config.yaml
n_layer: 9
d_model: 96
n_head: 3
n_kv_head: 3
head_dim: 32
d_mlp: 256
vocab_size: 2048
activation: "squared_relu"
norm: "rmsnorm"
norm_place: "pre"
norm_eps: 1e-05
positions: "rope"
rope_base: 1020.0
rope_fraction: 0.5
qk_norm: true
attn_scale: 0.247
bias: "none"
tie_embeddings: true
parallel_block: false
extras: ["local attention windows", "shifted keys", "gated attention", "exclusive self-attention", "normalized values", "capped logits"]
init: "normal"
init_std_qkv: 0.0537
init_std_o: 0.0666
init_std_up: 0.0768
init_std_down: 0.0768
optimizer: "adam_hyperball"
lr: 0.00411
lr_mult_up: 0.88
beta1: 0.9
lr_head: 0.0152
grad_clip: 2.0
warmup_steps: 192
schedule: "wsd"
decay_fraction: 1.0
decay_shape: "linear"
final_lr_fraction: 0.0
batch_tokens: [8192, 16384, 32768]
seq_len: 256
doc_mask: true
train_tokens: 105100000
steps: 6021
dataset: "wikipedia_en"
Each number is 500 + 50 x the weight over the matrix's rms, rounded and kept within 0 to 999. Layers, rows and columns count from 0. Numbers have three digits each.

# down: layer 3 MLP down (transposed), 256x96, rms 0.0773, rows 142-210, columns 0-95
# up: layer 3 MLP up, 256x96, rms 0.0771, rows 143-211, columns 0-95
down142:576476450475491470565538499481506575498438543450501469527532480443467505465476451470439412466440529540517489498593408356569515501448559412472458511562582478559457511453444530537516452607487572542484495558520428526523483443521417555465484481435418444473510480492505457454531501551614557443
up143:506614523489501453569501471506487511494513535614474563525502554523558395491500473389538540463525445561470576415499499512561514556475550516452514409521379508444481491485494468482467586492476497487462432538554480462516515515484493548541477453396456524549494527510481554523605435460475515479
down143:579392541458526525451495518491479381528446498435507474550483481472546511513469531457473513444446518495506432530466534474483513442521446511495462421402515454491508502513458544460458546718536494547508415481523598529507499524545449468502518468568426546472589483534553500486484597514552478452
up144:496554544526467511556487538480540510568557418483594527551438533539514448518547555425469539642489363453581550518545488531466493481472439464535437577458563533562533502539569459572562529492533536496478516468481539555477539535506439495453447576477549520421485582534579544462503528527566512414
down144:562530466475473472463553497553434576466466486544469617386494579495532485427437528423444498453588497491518495435492602458409533555440481476544479519534514518464490551562437493544487456373524454539587521500471496522506514485479499468485542390513425570480461533468550500518536454596414451568
up145:475447505447566467499516474584535514489461574466507443522429445563535407517512511423496557447541482517387556482514553476501435523601502586419606482567494458490561408510433510477591512491490491523624460478491499530610512464564496480428597494454579377549532481478519494533510562384468588628
down145:460457544564451447522498570465423403543523491505466487494489476454497486521483513519488491508455622415576485486545451415483457546469434536542511528541446586564507446554541472622507489420466433482378528478610493523554459551487451575552451479569441566669560506475526498475548496473521508463
up146:566489423595487547409485577484489367412470424480500425509472530433499535496590425498541562480568545415470527393507500449563428557423467532465533448517524516495431447438392446465473486499437486500463349470514528432587529516478411537402585482488520539465554506482539524559482470588536431551
down146:497537504507485454443407387582486545450482550574521516406503581621455564465498581459423512523576473563499480588499481559457491428507562527578449477537527481438628542499453515518484517528522479538428527527483590455513495505441550398512500470465370442544464468497511641476469508566558404494
up147:541577521545509455555518443562515482452519500459432461498451519572512512480536492504479488581519488506405439451495418481470523673503505449492594497434583512451426495509476480569494560441470438570467486567425523515537455548548472445458438526541461545477577503518570509444574467454491518454
down147:477465474545510476403535515479381456504565493520532454528478469496454490595511507585538479439540464395454589573444449592467417448512512549519492540507545526550546475540440505525491523467523492449543596533517501473586554568562471481502517472564467500430428416526448437637521398448458513521
up148:572476404510435489402493570443628471501434528471456492557439510464532581448480452412488472510494487459542507559461556518506450457431473442537577558484484530432523476495481539510532572520555503513476527523480515496538523509433520625442550507526581443509510416494412480539477551475460526501
down148:503510450543471548442587539556489486502534572525540526541460558557451488484457511484494483509442540513586494452448453601461496507547509556524532505492473486563507532454501469557516542577502512492539529474559599381500425420393474454522538520541381438525451443539465495461489468505429410533
up149:460520560488471402547604508538502540604430434488461524509425432508508420425437429479517464491457436474525548562544512516514421551455490586494511490462430431527540444480538543456452537541499514519505474493488506497520481558615527471486445542365438449530574524415435468486608457511458522457
down149:486552462484509445474439565597488361541539510505409508543629484495466557442425529525492450445472486517521531417493495530526594473566502495482450459514566516505458463503494410483441453544477462489456574511492463539445531506431530564563493524469513564510575452524483546521402587488533478523
up150:470544507490576455531504474518551556526552499497534507558471525490432537380499502480497486549512489557470555530456417462497505486556508447509581452536401488501558599511465490606495505470534539587451475501540425411426449537473467469486472460548527506550492462509431561430540441502478463518
down150:437452499555517587504498480487564542427546483480507504497485471481512405497492458497558448564437513538424491543488497519544461566464434469425540581489534606471459433441547582539456463414445494517562463487444416502545491509558442559566527524444537457467502553486518498475482504546545466470
up151:577498495503470377489586567520536517529446506541537411466592438434460480436637466506484455473492457499456528525519486516540386515387443502479450507522573435520473584523502512471468442496462485473474485525533518517556432524434428541462479530500483525504484382537451532583464532526624479484
down151:438477523489493528491507505409476498538392559527458411453564470536467483489469418478396577477516448570494482488486595440441454489514415506550547501445417552521566496509539529595516524544491457417521567476478540525537576451452464551446505504490578500498524549502467470491567470613459458510
up152:534583498548599463430452468580542592474473518523415530483483475524514531493568388524559508606444546509528455539481507473472587540463540566517543508411437433561545506522465504497470411543500486558614501466496448457536370630495422544524555547549490468496439428552463578567547454523513459477
down152:479542488513494485428462463553452510464564535550440480499528490501526484574450442485440514434518497605451534527494472503443476469520452456559541423556597533406411387564467472449488501471386533526429543513430487555500501477532536538480444552456517540615616571446456460418420508553542524530
up153:574601476402485403467458622598514533500525512490572549503505559491525547561542503463546521463448399503516541421487409422547491480474516381514517575468437541515456453558536516450573524483534447628376536391440534490552470587471523485471473529424515437468474537546505584453574467501461458354
down153:464501491447490557406635545529503537511420547499480522543531491393485493479404397563455615521543485463474495520454530496475466621467579601484585564508496585420537447568563526477517452442439462515514427526436567482598584471535441498527461535499458540575501509523549465488423465418482557420
up154:510571482497559537471632448473512443471522533544499407459468495568496531485602534409512492594426343528533559471506576557471413552412518419444583563466474489473457456514460455483450445437449519514491549558533434535428460538497495540397544471469487552525496501560505560521617485458536457530
down154:518480489525480479491492575457553493514548506489446497492439512488621477453569485483574487548492471478346518505542443480506517479508593518511522478576507456513507560507442505504483508562420571398501551482443551634433550602531627531525424554530451556372521435503507464621472597530502448519
up155:450527508416546339522538437461471499503420531516538478544420524538561544504482523548433609469580490455553523505596550512475502524468465592413443441529531548457404508467587483533486537491421472517492477470513491454559449611540475463416480526483489513531601469467568579542595509528521517490
down155:468457394530427614502451470494514436539448453446535515495555459476527511432475461534459492542548384567422483597413549479496498456492480580597518525504447489566595547427425518530562393523477439509535621480516484484519494502517459495511462429430545548529525497455562451474495433466559497441
up156:502523412511507439497491457446600497505579445437564493498528590501446548514530534513522565477547549483521593550442466413434486549609467601426563399504541482400458411429491492374521533500563466443536482502436567527536529507480456563468561565426485413480506563452504582460471602511568460551
down156:504536549460530502487527454503467524484515468623501489541472531484511516574468509467474515590443442482517490507473464571518453544392469603501394487467497516563459564551495494499438437460446436548413448420463547451533503528455477515504450454542519675419515462596525423471482440467490444543
up157:479447466456452445455447416508477503514528504526528472425489562395528494392515550456502406550540481577501503529506566453539501496564473403423495551542463511490461513523519493533469433521477429499582448498417526537500578554522473505488552586424379506549586528546556591452468485441531556526
down157:557546510575523581557609486514496512462526508462440426523501522530556492517564411537559643465497551472487504402514502488472510574479528526502560446493448496487571518541508484525495502543469572505454542430549469452517414378462466541493498531549500447497456425475476453485502490446444545497
up158:542574522488499495513530533535517432481512514574523454496535491424458396480596503510471499506497341526510500520495490510558489526501433560444425559442464479456464379485557512478493364484427514504465476489528490472503517505469425585468492433429533532459618504637459514526598590539529414535
down158:401542481417499498461482518504529479517523534495447413388481447506469473479433476534485509567456568425359528478456498519554465498442450583525517487419562416462526558470492495535470600550501472306493489581511478487531455477479535553495610477515529491570491485521518465558418561455529489481
up159:473499525473537463523594483483550437372453413542573495377486490526401467452469536439496521542483488494448493469559453532451477636435538433415587511357579481502463475553461456485527414535463544524548343485434506507516492589507584472561498528425497436466510537477549507491525544513612522484
down159:438583546499461491572442457565460472550487506583514514481509543472580546536581483465464531497502547519521484556512475474504464466456412544538607519529476603497472571525537431536426574531536432560505519516474579546588523472535497512491554462505482601504552472479505444373481503428583475574
up160:587517447467435439445468495530441519533435486470469557567495487474481481521556442488550512572512553557391459521661514520490377597505494555515457464504548425512585578496483420432589482513410498489477446460507516452526408531528461466497442543407473501536479479458517586444480556461607515529
down160:502433563511480560477530573518517512458399588466576415440580540504569579476457464531550521512562435492574446413365482480431503534456469574480570501508474531513481403587479431495439491508469482500540500516506534479488584528488485543513516525535501495530509507611604527609423495557449554504
up161:474541473517556458514538523498549456472477515499423436619471443519491544509542385575586520504508508456452562487510530497526467474474516485512668458614413449448593454470379298534535557474512557474473523483414497480505581493506505534562458599508571543448509460483469524444476511513485498417
down161:500459514457400486623479427515544487458489477445553591540410454431436536445441498499463582444465417508464449427515425514482480488538402518437536484470487493542560455515539505470497419488408498505471593515510557547567524552465475505557479542527537478501534567498687573495460546540630578488
up162:547486444459462462560483541418466551435460445482466431535453398557517500444496517480456531454450476472575522576440418408548502509491511474581653504590559499458542446461396448448471428422483495466492509485459535493563527624465388487475420477479564488502454486541470514404529520490494508541
down162:416493508536521460606404470493516380449458469536523587510533555472445459440569445499553535483546490557560497475532584486473506454417523507455419475590484520459488429611509503413510526389535512470537457388540515443525584420467543419507422487499521377486458490425506474528495521512557517561
up163:574516502552470530438530654481517441462423468396505502558361621463581473546455473447545536508497536519463527444439545525597517479475616571474576482544393594601483542475426491567429441467496456527440395398453420416577402477516443623510531571499460451498475539478482556477527443472565515449
down163:468475519526515551524534507517467489366615511447433512541483421583531438483482497504551500528489553530473438494543575517541480440552474502485555555567503446447644365462473488463533445484509600462439438443457534527464604364514507317491499544431436544463504527522441539535456481369550537472
up164:558503485491561538435587548537560439546611414505488468443504496444603550534576495481528444540477489401515489473521430550520502583390514524478506558535562453504584538587526519491507455414524544543448509486436442577491567443456511589543525509529574547414457557422511497399572464491436550483
down164:447479547536407427452506476462439547499519565531631489458481562523456430576466465360594524440578603603452473594496505411462502477555506454370486404497438504503525495410551464497530560607528484465552448515538546482445417447486450491592463533489510559524532463465528470491560576543466469509
up165:564589559460453560524483530539499419450506481632475550580484485501588504570506532473539424429481483472526489536477579458601515465435453438472501505572414512404603553457491488524539469498455558559407500450500555496392504509453422508561557476458527495493586506572515556532495497432483571429
down165:505506495516507570500503467475464536461514565429550452414624511489482434495523477465510605559514536546455510599449504519530374588603462609508484511468556424458516515539414529529481504514497493544519480570485497489470446544473536453423445421577408441461557529481519438505511552558550404521
up166:581493590545494481547571503583415430429522502606424446457462438517519480489493433400462520571468451487439454629463544469533506496486407479510548578581556464583555459565480484511544424460551543454522399476400541510557453462488426493518545484540457514496536453487561562525490506421541542500
down166:478405473569474530513473436534528521584496454460505477537524449509487578534441481548465599610391452555434452433479455466516368539493507514520489556419474431460514451518449482517460497461493520461493478592396560492451480467350513530474397481514517498463605546503492420574509468555553499505
up167:500487474479496468519508456485464545518417473554452520537415561467502378583480556489458554498554610415567560543506553462529439545535526596492458543444613492488519491510573503552511546457502511480447533518466571422490431385538535495472444576386464424539440580570573516487528418583487529520
down167:580495571492440526498562520435482505669581421554508427484484483505519585439515413580526491413552475454457462413548587400514573517487477490506449472489479549482492560454423569547434535553478445489497452554472467501533469532456394436479485443517523498484530451504461390436488547460520581575
up168:479510492432472498504473511616500560533556458538568440533413453551379554590520497435468505538493501482442548441565433462493457642399561555494459496449506472502550515545485401592507459487495525481449527530562545472486491561528492514520530545427598439427462502481624519533493478512455527608
down168:547561509492519514482550582515460434494399445515479507485536477559508489414460597493544529487574475570516456416573408494462542530549464464469438490438426505524555486480536532510594460607514556511439458455472546494582603497442533542507542482488521527560535562509508485552506546490408507413
up169:604457475554580466526571493535615484472500495514534564567421565447511456526430588532474559504430458523485535553490492512470440424444462415394554482540438406409533540524463515421467518399521519464696510471474460549480526403445526497491641491417444441500471358507488500506511546473406419586
down169:509464504454427530566530413448450503393426474541456445636536495492513431519525487476486559546532492500594592483544483329514516445448447537535449515471565470504458476514488471587499490424523444458440545496437372559533604516468529564402569456460493531649587520412506463616527535462467447344
up170:499512524428550307458435525534562582580468512460547543542485475535597540477572444512567491472480439470580547530553585410503522529472581415409436558508566466483542525389446545478469502468517463488496383460438537493571483448505478565518528502557457517550546569491515549514491465477476430561
down170:467573444587483587493593438537477471566528473545467424564639466399424517549530529591444484465481487593485438446541476527515444480573496544521473457620482550494596502510576537486403489522461431423394535422559410548524483479516494536517510469491531513504555529511524493503555532523536409532
up171:499452550452507437570559509453489504574551473504508461504473540537554505522529488478549554502480367539553488479481503404514407597472391499481509434436495529475511529532489485484597431511444516467522536576550579537517527574440495514475567523458560441527520523543497449448507483475504501565
down171:494577498431464544455505582522479539515563488523541599492514544402484476418444544491505480477500533541516482480528531524554407415524543462581554509615470377535470443508509468491520441528509488546435539526516422438547437463533481508499499531520499466430507491488485487557458565540508562557
up172:544559497569598467551475481510517480488503463453541506393441487539501516478403511549587596512553498460483508551569520561444547687597456487551488475430454494534526557523520488581506508496507531478535587531534567455507488580536501585419468532506539461512617607557556474441516498453515521495
down172:492570523493468582431499474540478495501598499483496581506564525465483481468521490560430502413471567515571478510486539504516484404577474462464501447548490466513560506483457471456434466520487458468568568575504596410545488501496452568589585484496561530502501470462453534458406487519345550447
up173:495628525581514527528461507496541561529570519610424481489535492525555522516519547483463531489518470470472494603593503461472521504461514482444508519550457497553413439559503524408580533469547513543459510477510554565499501455526504632473433536519534472549545502477495509389491513445478540469
down173:463474503489487498491425543497576476521451454488476472546449478507450496484389514413478543484536476595526617565525518607439480454532501510503540509530551524527432463388521495500434524455480510524396464474577597558529568553425469575511550493435513431561546551493469546559544501536555546408
up174:663541495484517516508504425522571545495458504484486490478444512503480495496492516497424446457482424389454405603500507551468528450481494529513468564468577504480451555502531460555559471514599538450506570512489469553485498466543535531524592485413555554426495461495506501490520505543575513570
down174:537492481527508514480595525537617431511503484401509450541450475487493555527460495485635446552436538478597546529506453439566557457546545484443497415538539477463490598535528511442536568605486589515431528478502546457525499559436483473423517512501442467466553540563539421512424544433484495519
up175:475525495493474479494506467420468572538558523555517447474374455455457523521452586512487528528463521371499521501448557532548424602404439549567530538498544460499489497478417480539535430437491484591474498476504475530525427418490461454478489573417470513393529454516489449453640596514492518405
down175:529494426523592437501522519420429566440461534471475435572426506543416542536456551486398526455401475467526537564516508407428580605546561452490481423497498488461539524530516515466487562617483611590415527457488586496500464492557505470553570505551543429483478511481521593467477423537468482600
up176:552583556491510451476453580485494553471507504484542491484485461530479500455498505525472452518571430492529446513427569482503453512548523468444496558472428471466512501494458430547435498494471460473511466502513481548647536552542418478514542519545416561539560578582452626515520430456458469556
down176:420506446500502444478530491492482554478577571411556450476474442478536555441440526467509488476473489442509508521504462525470553536494492494586387500528505572470574555498488515500472457615490490509508453518530454434517408449520537439542565496548548444521477518432474413428582571545441537590
up177:502418544550492484540509436532440417518584581472502556488486473556442546430485546461441486468462438471525453568562523441470450480481517520470539542519416504434477471466560483424469422455606473497511538408453513485551525510476534537406456505510544469520496520565460484464568475443491393450
down177:404473486516457549545512462520516479482438541514433566439512467478441504481453438479567469473555484472598506474480465439502521490503487539488568497521444466472565538528365528431444536451512513544445544546424484398418497469473568573561503483412487471461519453586517473618503412462514538479
up178:525503516531560381564460514578531470574553469473564539394405504494529498464571585518587579495540468533536452501499500535438555484483455467503470611496511498573449524459419516470517507491541449455599474421528463450522433512489450454480488499529530547482483501541521482452526441468555535481
down178:517416504491508484442480478471545563511567571423490423528565548487479503523386495428462466508495438449514524560478474481546519516531514515470530499468527437474565525465527575520509460608497533482511469502428558534532541528505476594513452461580531512500519500514583564481316492544509538578
up179:584473527466532455521449576438560489504517437509513471451476556455490494563610521508539529566481468504553381507535495547509459551395420501501520517562555472462483536457436492523517493501441548575509455493487443501590389498533534514458490548496566518579512596522453480534503488541523494562
down179:478475501486569437586560469542535473510450532471590419479566495515533502458483523514485510403458499489470532514545460477514523456544518507547457450502493595442457528397552480503516463670490430524605492501536514542505584524487534409558476502555500491492485433484487617537484529462509522550
up180:554511529584507431488470494541582493484543471489534382538532507517515548532462500477455482536497569522428469526506603455477416519479450564500483549503492549546524448466386456515467514531460471495526485459495485406535477509418490481443551572435499498555480483580452540498478484507433443425
down180:470540501475475515546524528454519560474530547536534632437465526478447504492557474529509540486550459409487454437513381454485507515542497529519561485494438441481524528496540492472437503620528563458434537502562481496407506508449464497459500489538540438519468579515562500495486527563467485615
up181:463498543462482434534405524510496496531521441423499509452396496446471430537568461495547549630500398504487470570431517452409495485463482510476453541442555423460458502544496502438489594381498479480604514466522558494583581531596515516472509615429527528429455388545483479494501528446557518523
down181:499430459484474500523505558563525536565580549459509476589449512479513508513405421554480545503457478438518529517556415567434347551512579419493423546483473497461514550484477499488462506506438617493521513474443452484619523563470480462571471503556544590563463425567461479524408451508503541488
up182:495494492475504412520488482424489499473498517504572491431457488484486519446446478494508573451508469558532531456565561453608417577492414476405526495460467547473538497462598504427543559522600480572438563518565526541495503614492522543413445592493495474587526472506525570476587520462587516453
down182:478503516489467635506438537514502495528497572568526530546515542563552443467467474469550517445558507485548490586445477572558484385535529566511456436563576465566558515531466457473531489614471474389511511548544488494480460507474491498546575505492455510372408450482525469543440562545430549480
up183:503453437515584483509438562524504466557415434483606421455512430532477571515499503518486502526555471471454525532513394520496539519403452510524497623434563448508464496578390562478540564415469516543576453510420455471528463417499528489563563580597543511543523468551578547462477473496548442506
down183:522445508504463538417484442564506500519520556459444593549476524501495475509471486497514471547506553545467526504480532515539493546601443432591503467402602471502516557462489465437552536420512426492360512454424472413497400562486497507548432502517459504512385537455522445408491502493466490541
up184:515605482472518389480557444419527542498547525425437562537475526533416547499462580482492529624461518496540477515530494500457496480365585563466488457507587554491506501520473490468485534469467447565462595548486567497486502492524517590448453541445566504590491547517485418539600560396466501495
down184:530406563520429497584533443522460627562568526423501432516501526511492560551530492550459472536528448442538580546473496503410472595554415410407527490426545465458623496513506544523595480509525429553444559480444469519470486506509560462552531520553517547459485467507405542499506482449499552536
up185:473544499518544506441619511441485461530527424569505550508462529446467476440560474490514602517513552461554483627506526435525528483528550498455520511518555506480557460521495501500508530451548418523541510509493450542496541466480559531402493558503604454531501495463432452458472637492437536428
down185:594475569456476567522511547501533537585549645512492450478549384480444534504517401508551415549500488561466567570392415516495499530499443478504469494502461507464536571539531555500505444399494534512423542536519555550532501475462421465511515483480465522512467598495544447555452421479541523483
up186:473628504552441431524603512465524487457470548565583471462503518441493528585536488530584473413515534443503465530464586507500531509440513622479488555368534481480506449545513532397408507474436521475486546502455463507517574500521412597461508537447475469520446507516589532548551455482449535477
down186:473459487530475620512599480571549501553478476409447442476575482466505550570501541551446570488534490485546505491535438494438511524438446475481497446463463551536392488505537443468465491523527531496630563424493480499476541409421488372462440416493489533478516549448487560432332491520556474407
up187:572518496500544501495445541529493561519521526477409475510447519446396437458455418516514512511582503490517529468508509516500557416484530431505454439446405475523496522511526410508514531390451436525488482506517503447483415458492472510551533465515440505426475375435469521493598515454540551470
down187:507402492561525581511471578555438407529532527494510504509507472463456491581463523513557427491498534532482510476498508572478510411511546465553509505482503539452562534521510576395503489519516485480474531446554443399462445481415442487454501442486477525459386566405573504506543525459480575427
up188:474654500480525320501525552528439477486585476567448507456435477575610576471551518415509443541487469488420418569470322431531576563397519570475535401508373447604486506544510507533522466407541519671437359468492441476536512577646427510392531457477528473473548613545513573541605492449527521431
down188:462438528530580422527533486581491520408509651516475417487532515435514536500536537509595437606556475606515554505463691444473485355418485545582613504514527648603552546499554561490515455388420395379496511538366477446509399486432518531428534565453624479552531521401460406491573559533487581551
up189:542492589476511478416494430477447600478509504396478464451436497506556499475454475505569497593526531516456406569436510421435523496446550512537531537546540563531501546509598530500491515465407516510467478551522576544616458460598481530444532552509515535395481557535612580432541488444579497463
down189:461535528519440481554571468530466400501527543600601487479505459460490426496457455434470490407541440443594550422556503530483435500641525446464519475468495555454515422469421500377433475476398452500466521571557419524492421540419418551449551549523512456498452517471515536536511448507502467454
up190:490537495551518457435523593566571418506584432532412555492454418576542558541555515484512467501548514463498458447502545550457462442616555516514546484426445571449476512558443525497463472460475467486492437393576603546494359455575461572418529587411490549488533528507471549485499556445613460516
down190:577475456551492469548479580470524558487459540489507498535442610450496463517474430539487494513533499492546553459426504403522441457432452498599420489683525550521555439496476389451524424482518522471412526485544486524480370452412515491547364420446486521538477447512463427526552543466491510586
up191:507567527529506441484490563537540481502421579479504505489504572465531386457508480507449489533512498433456556466422476537510556571426421484455473517533532451526488511549410528545407493509555530504480444487482496488527530515419446530512544507477524498580613578529514543520460432562484496533
down191:467518513548570433528503491434491540464533546565460483478479584546519531524531480464528452550519478523611467531466510432504503474539556386505481505393480544503530469464543496504449547598500449540540468506511507435454463457537490483520395480499457487490465538585483565363507491488507449559
up192:528551500537486448539496483558463576518491542573509461541394381397517453538447468529413595496490474534435457473453454488481456449451542516474577462538464602482521481491421450516485500434509506479473472460485495514488541385516468556523504513465412448474476427454561541462525493613485547464
down192:520400547467543453535500485518479501451505409534449400509557486597556414590497464502495519520486486491478542489453513513511538398550491476591423555489491499538513466476568451458539515556502491475525506361510525481492595501480493572447476452526502595465469563523484477564561546466460546391
up193:471553532585459496584500567413510551556429505567534435451487590464491465471542531449489517659471511464512575577586497540417492530553551498469519477521515512505477481465505443464537484473504492470546450479489497516467485483587470513388471545560517419535420494422524488469485516516561481531
down193:462601479439481416432445483574498444550510543526436544461492554536510461469483517469464445426488544487495535448484582475451592489534555551474462532496538526583460551526407443514472576441469478491469466537474481460433529519451433526448535457404459523549422540433517516465605455536491509432
up194:504542537421573609417550541487505486576425431438477500507439585410426520485523523476517501464401501538519444517516584577478571502426369463374559484498489473437473555464513436431466499391550521523480508533516430474534560462636517488486467541543572443485532513516480460510452532597508503432
down194:453473553490558466459589511499404504503444542491542505502521422503543487452505475401556491584596384449489481500504438559388521511480472507530476438581429485569422511513548569478466624496508543528535489423492470517430548420443571539447520555560469466483453541521541495549510447661544491550
up195:550490485538547496435540504474509408494561605438517556493425509583439488494442565452451564549578526516463481531512478512452475500504535451489390542513487496472545477502472445522496551456536452482425513470461477493616520492536529503503579528543494474459566477437437501468437522567593450486
down195:567489450517444514531457523576559491503576482475397565559471406412511508482478482498469463502526484501545486513524384516547476454519478524475391467517419565516494559531493529548545518557497457498522445537493526504563459541585454471530606459436549567454553486478481527579446514531483380527
up196:468494517537523454516447494510498478529463482499525518415528522549413374466433469536460509551509401508475521476446528452494457563430487417532472467466497462482549572423489527445552536469529553543482459491510473544525486460499505468472516452427535512462473487516422601555490506498514437534
down196:443534447486450586455461506579578576452417530496519492549433480429549492434522454573538464573557539482507572475495500525543454539598541496456543516516521518563521541496506605567476507482446478537503606476475504440463547498540534529539540515525534451529514542501491480461465467516534534574
up197:436461560465546517486564447423480506455485549415541484499445427493470474556481475484535606533496391546495540470588583443546545567539470611480480446541525503463533546469532440512543546479590592432530571428511476457562505466461412550474493513577498388506501493493498485466494504487515588499
down197:498539425424468529426367427544484500525538517428462506469460497522546486403463515532562508520435600457528489513370503511467433507494437491532487414421495549544504498506424476568436476443379481622434520569556501497499497584507513529500523469488446494538532511458491484523461558494462533611
up198:495524487453463487486507579513555458507375508533538522514479517503571467554532480438530541591593420489470381450482547416518459492488523416476412434487479539524637550513512512503523550507478484512481555496419573552476414523528586491497558506447401426520477504492467500537527459498470515509
down198:493457448545529449504486549516540450493548494511521583600535479443457460404509493481513504474529524531519582437529434548586480562528554469456493417481489438462434521446481550573582444597486489520496453512499570418530576597468587521505464440456501451484573542450556493498469553513535421512
up199:492510497544522496498571532509526419498595462518543501416460588554420516470578527474559464578471490464500414397471518484415486592476498545412457602553545471533576504520427456485531545481573452542450371438483493471492478488510584474435462543495432322511518443439458548448471473509506580555
down199:484496447567605491517406575473430504508426489520531539544531404451551504509494505431491541460515423456566498482607440460547476440529444586527375449520452480571468527511598457550459503539549471494438527518535488456549414432572489514513442526443529571520513623498501469534492543506528606467
up200:519519613400523455463519501558487486557563549576594535510458478486650506568488577473604524525504355515486405521538599454477511494460500568487527604479466497502464489371461506519421440460506557507534574517469535433534497480461480518497471597383561360350549445488462511487522486405533559583
down200:455583522575525579554465461511464536574503562483528414487576488505496483424448492442540445532496497477528445494462547614394438519464511490563556564451537466515506623589495511505582494579468510533498483490585304565401507528488515436559511455453495488365442471505606511429506495490547484486
up201:452553553499469535470557572584520556491545452451512493520532522533406510451426476459492553478434460487514481503489440466545532452555433496615548519436457411536490577511487447473487495443513474606468422520513511498499496532525562568547476473476459472527473603484494444560495497496488489491
down201:538482373443508534434474457424448524478470529483474488441458466466476426483457523542572465489529449517510568461370488498515499600520546451457460504541527567451571487498541435487487491468571486495537472519402459497543545494503475510465564526529514501503390400559474487528460506440444496442
up202:544556456504476543428453521467439526505481508472530502485493476447530536481424579605507440494522390412514500605547416480471451556515399542455445468548503485502528491494582412403530494484399514550477441515442555463493538495499531535508489442579505504457548528485540592538482547559460494479
down202:526498527482451432501478469612503580508495445465541432493513480523464391459506422488403531547562486465499539494583483529536520545507460480500570596494482468482502478435393446577519471533516535543530477471499438513545491487548491496478453502516429496402453515524500546569434509379477490443
up203:526432479420622421459491507512510506495507512533501492385385470537443458398486509496460561556446506466404536532511515521492416516639410502525413508572473469476468538542507482497448514507476586480563459419403521500456492483617486582445551537454580454538470552546495481532479484439493485520
down203:477499463500468539440460551368535446698457592494505496477494485518530490494428578608580475475507493500607520447431453455577412440463522596494537512571507539603456614519429557512468554546546431534546463502544575490544604539521526448515577493451516486425495392423448637543510477468517499512
up204:425505443471485396490449458471557509492595493416419458477512567527570424411583561562480557456539503544488491517496522429519523581457517482434501423518451461520505431506510428528535528422451472475583493406465459419474414621513538478583516596540535447448527500486521448520430445427483546557
down204:458484422501491443444454597553423536543550479522631490495560528388541536420430426444566555473399432483426463492551465515517498512471405453623470493432450543541455527469494502509478459546487495557510433460521529529504533451447387481386510463490521534479481473607591460524488617524506433421
up205:520488432538443482554547460548487487488354478599549526518390564540530479400433499500521498452600514491463500460581457553527461599578421473507533526514529509557449457452434510465539523478598468458596516466416481538475590497482420468516615562478478539571601533553508485498464452542529522509
down205:545487429504546546524552422478566501460556536501424508506443492502427565417516508591542447477466518468515547492431528470454502438405477425550480487408469466454563462550523495482486508454458584503427591485546514445619522489457554539483482501505442512583408498395434525541369455543508495558
up206:510577514476473483438502466540541577449466539531499507443473399478498547532540567430497459535517570514496493568513426471544442446476506517533528460399495488538419495564443492441499516488569436574533510453539460607558487550442526628491488432410442534622492511524448553369414471494540422483
down206:479525499557463497514459530486436456630469502502469484577478497485444506465513497518493572457503488475490429474589409424437489489440496476530448483570491468487533533462615484525491360579578556411471495505510549459515577526395500482422478513515532462466559636484566389626579535505501539397
up207:512525571475526483461546504497546326563474537542516447527411527491521502403525477419545566566595497427527548454480433443463525544519543517422466636507614463552461477496445333532468463490518536634478411445440447481458431490538440525457473583587466525485424500477457506440485426549463583467
down207:429444433483555543593466535405392518506536542430556511545565488453529478507458474578589491451482521483481452505604438485419472590529534422470440466468497553583469569390448504454436480598483537548629486495477476439489407491527483461436431538457491497457520413452442527539458519556602508539
up208:475508480518590324453545525454487526565622469455543466454536450517485518519589506532516543582560547476545511467452534421486438493538543516416576469591533515369492505492545505485571513461509523503575442494489563531539409560507461524389461489505509488491469465571468460485546545476520514445
down208:390519592522465489501521491544527591487445500462622535475582458542492527549448449500530444511459516478499466514497465556481509426517479609542571501470486523490500461396495479565500470486519486527464575421509489392504484478489562525390513433439522546508554513482487486494507469610535533332
up209:510587438574449417438450531497531499536544495487453464602519498432513422495489474452516526545625548531447501565600445360569513502485536532409464433502518554479568481523419504520504508489438509544518499508337538506454511393539533596595474497530506438568512515505429538528479466520561493439
down209:572519593451548491554535511479463499425566567473536504484576533454479518574549599484459574512523504493514500494523468576561474589496464463432574481434473433546404472476541528428521531603512451495571493510495497507517533557535521420503467459457408605407541533510543596531500586565513547466
up210:480480458474553503470503486455554429472562543417637493472489595481491462418547550395536480391501439466505470457449470545509451457511419489498563558510508536495596419480539468406492465476521500407468454509498494519520449546525400514576550551478526435533546488488542448571439457486455482482
down210:458532390573477586485542499548490542439490466505517556414473514529504523499551543484488456556528514498547478608580525451535487393559473518482508529542500545534438573551425530491464456613462469508564465506553572397450604559495494538543476451517440493449495502525541509563570478559434576453
up211:601580506461536494505473567496487480549544488558520518390472510547474397575525502470467500501520476499512476527549405551451573566495533454454505463459543554505506491517537525443509571476469487425532501533539482500563462427520539501605542557360531552459558461561449564397441407386537562403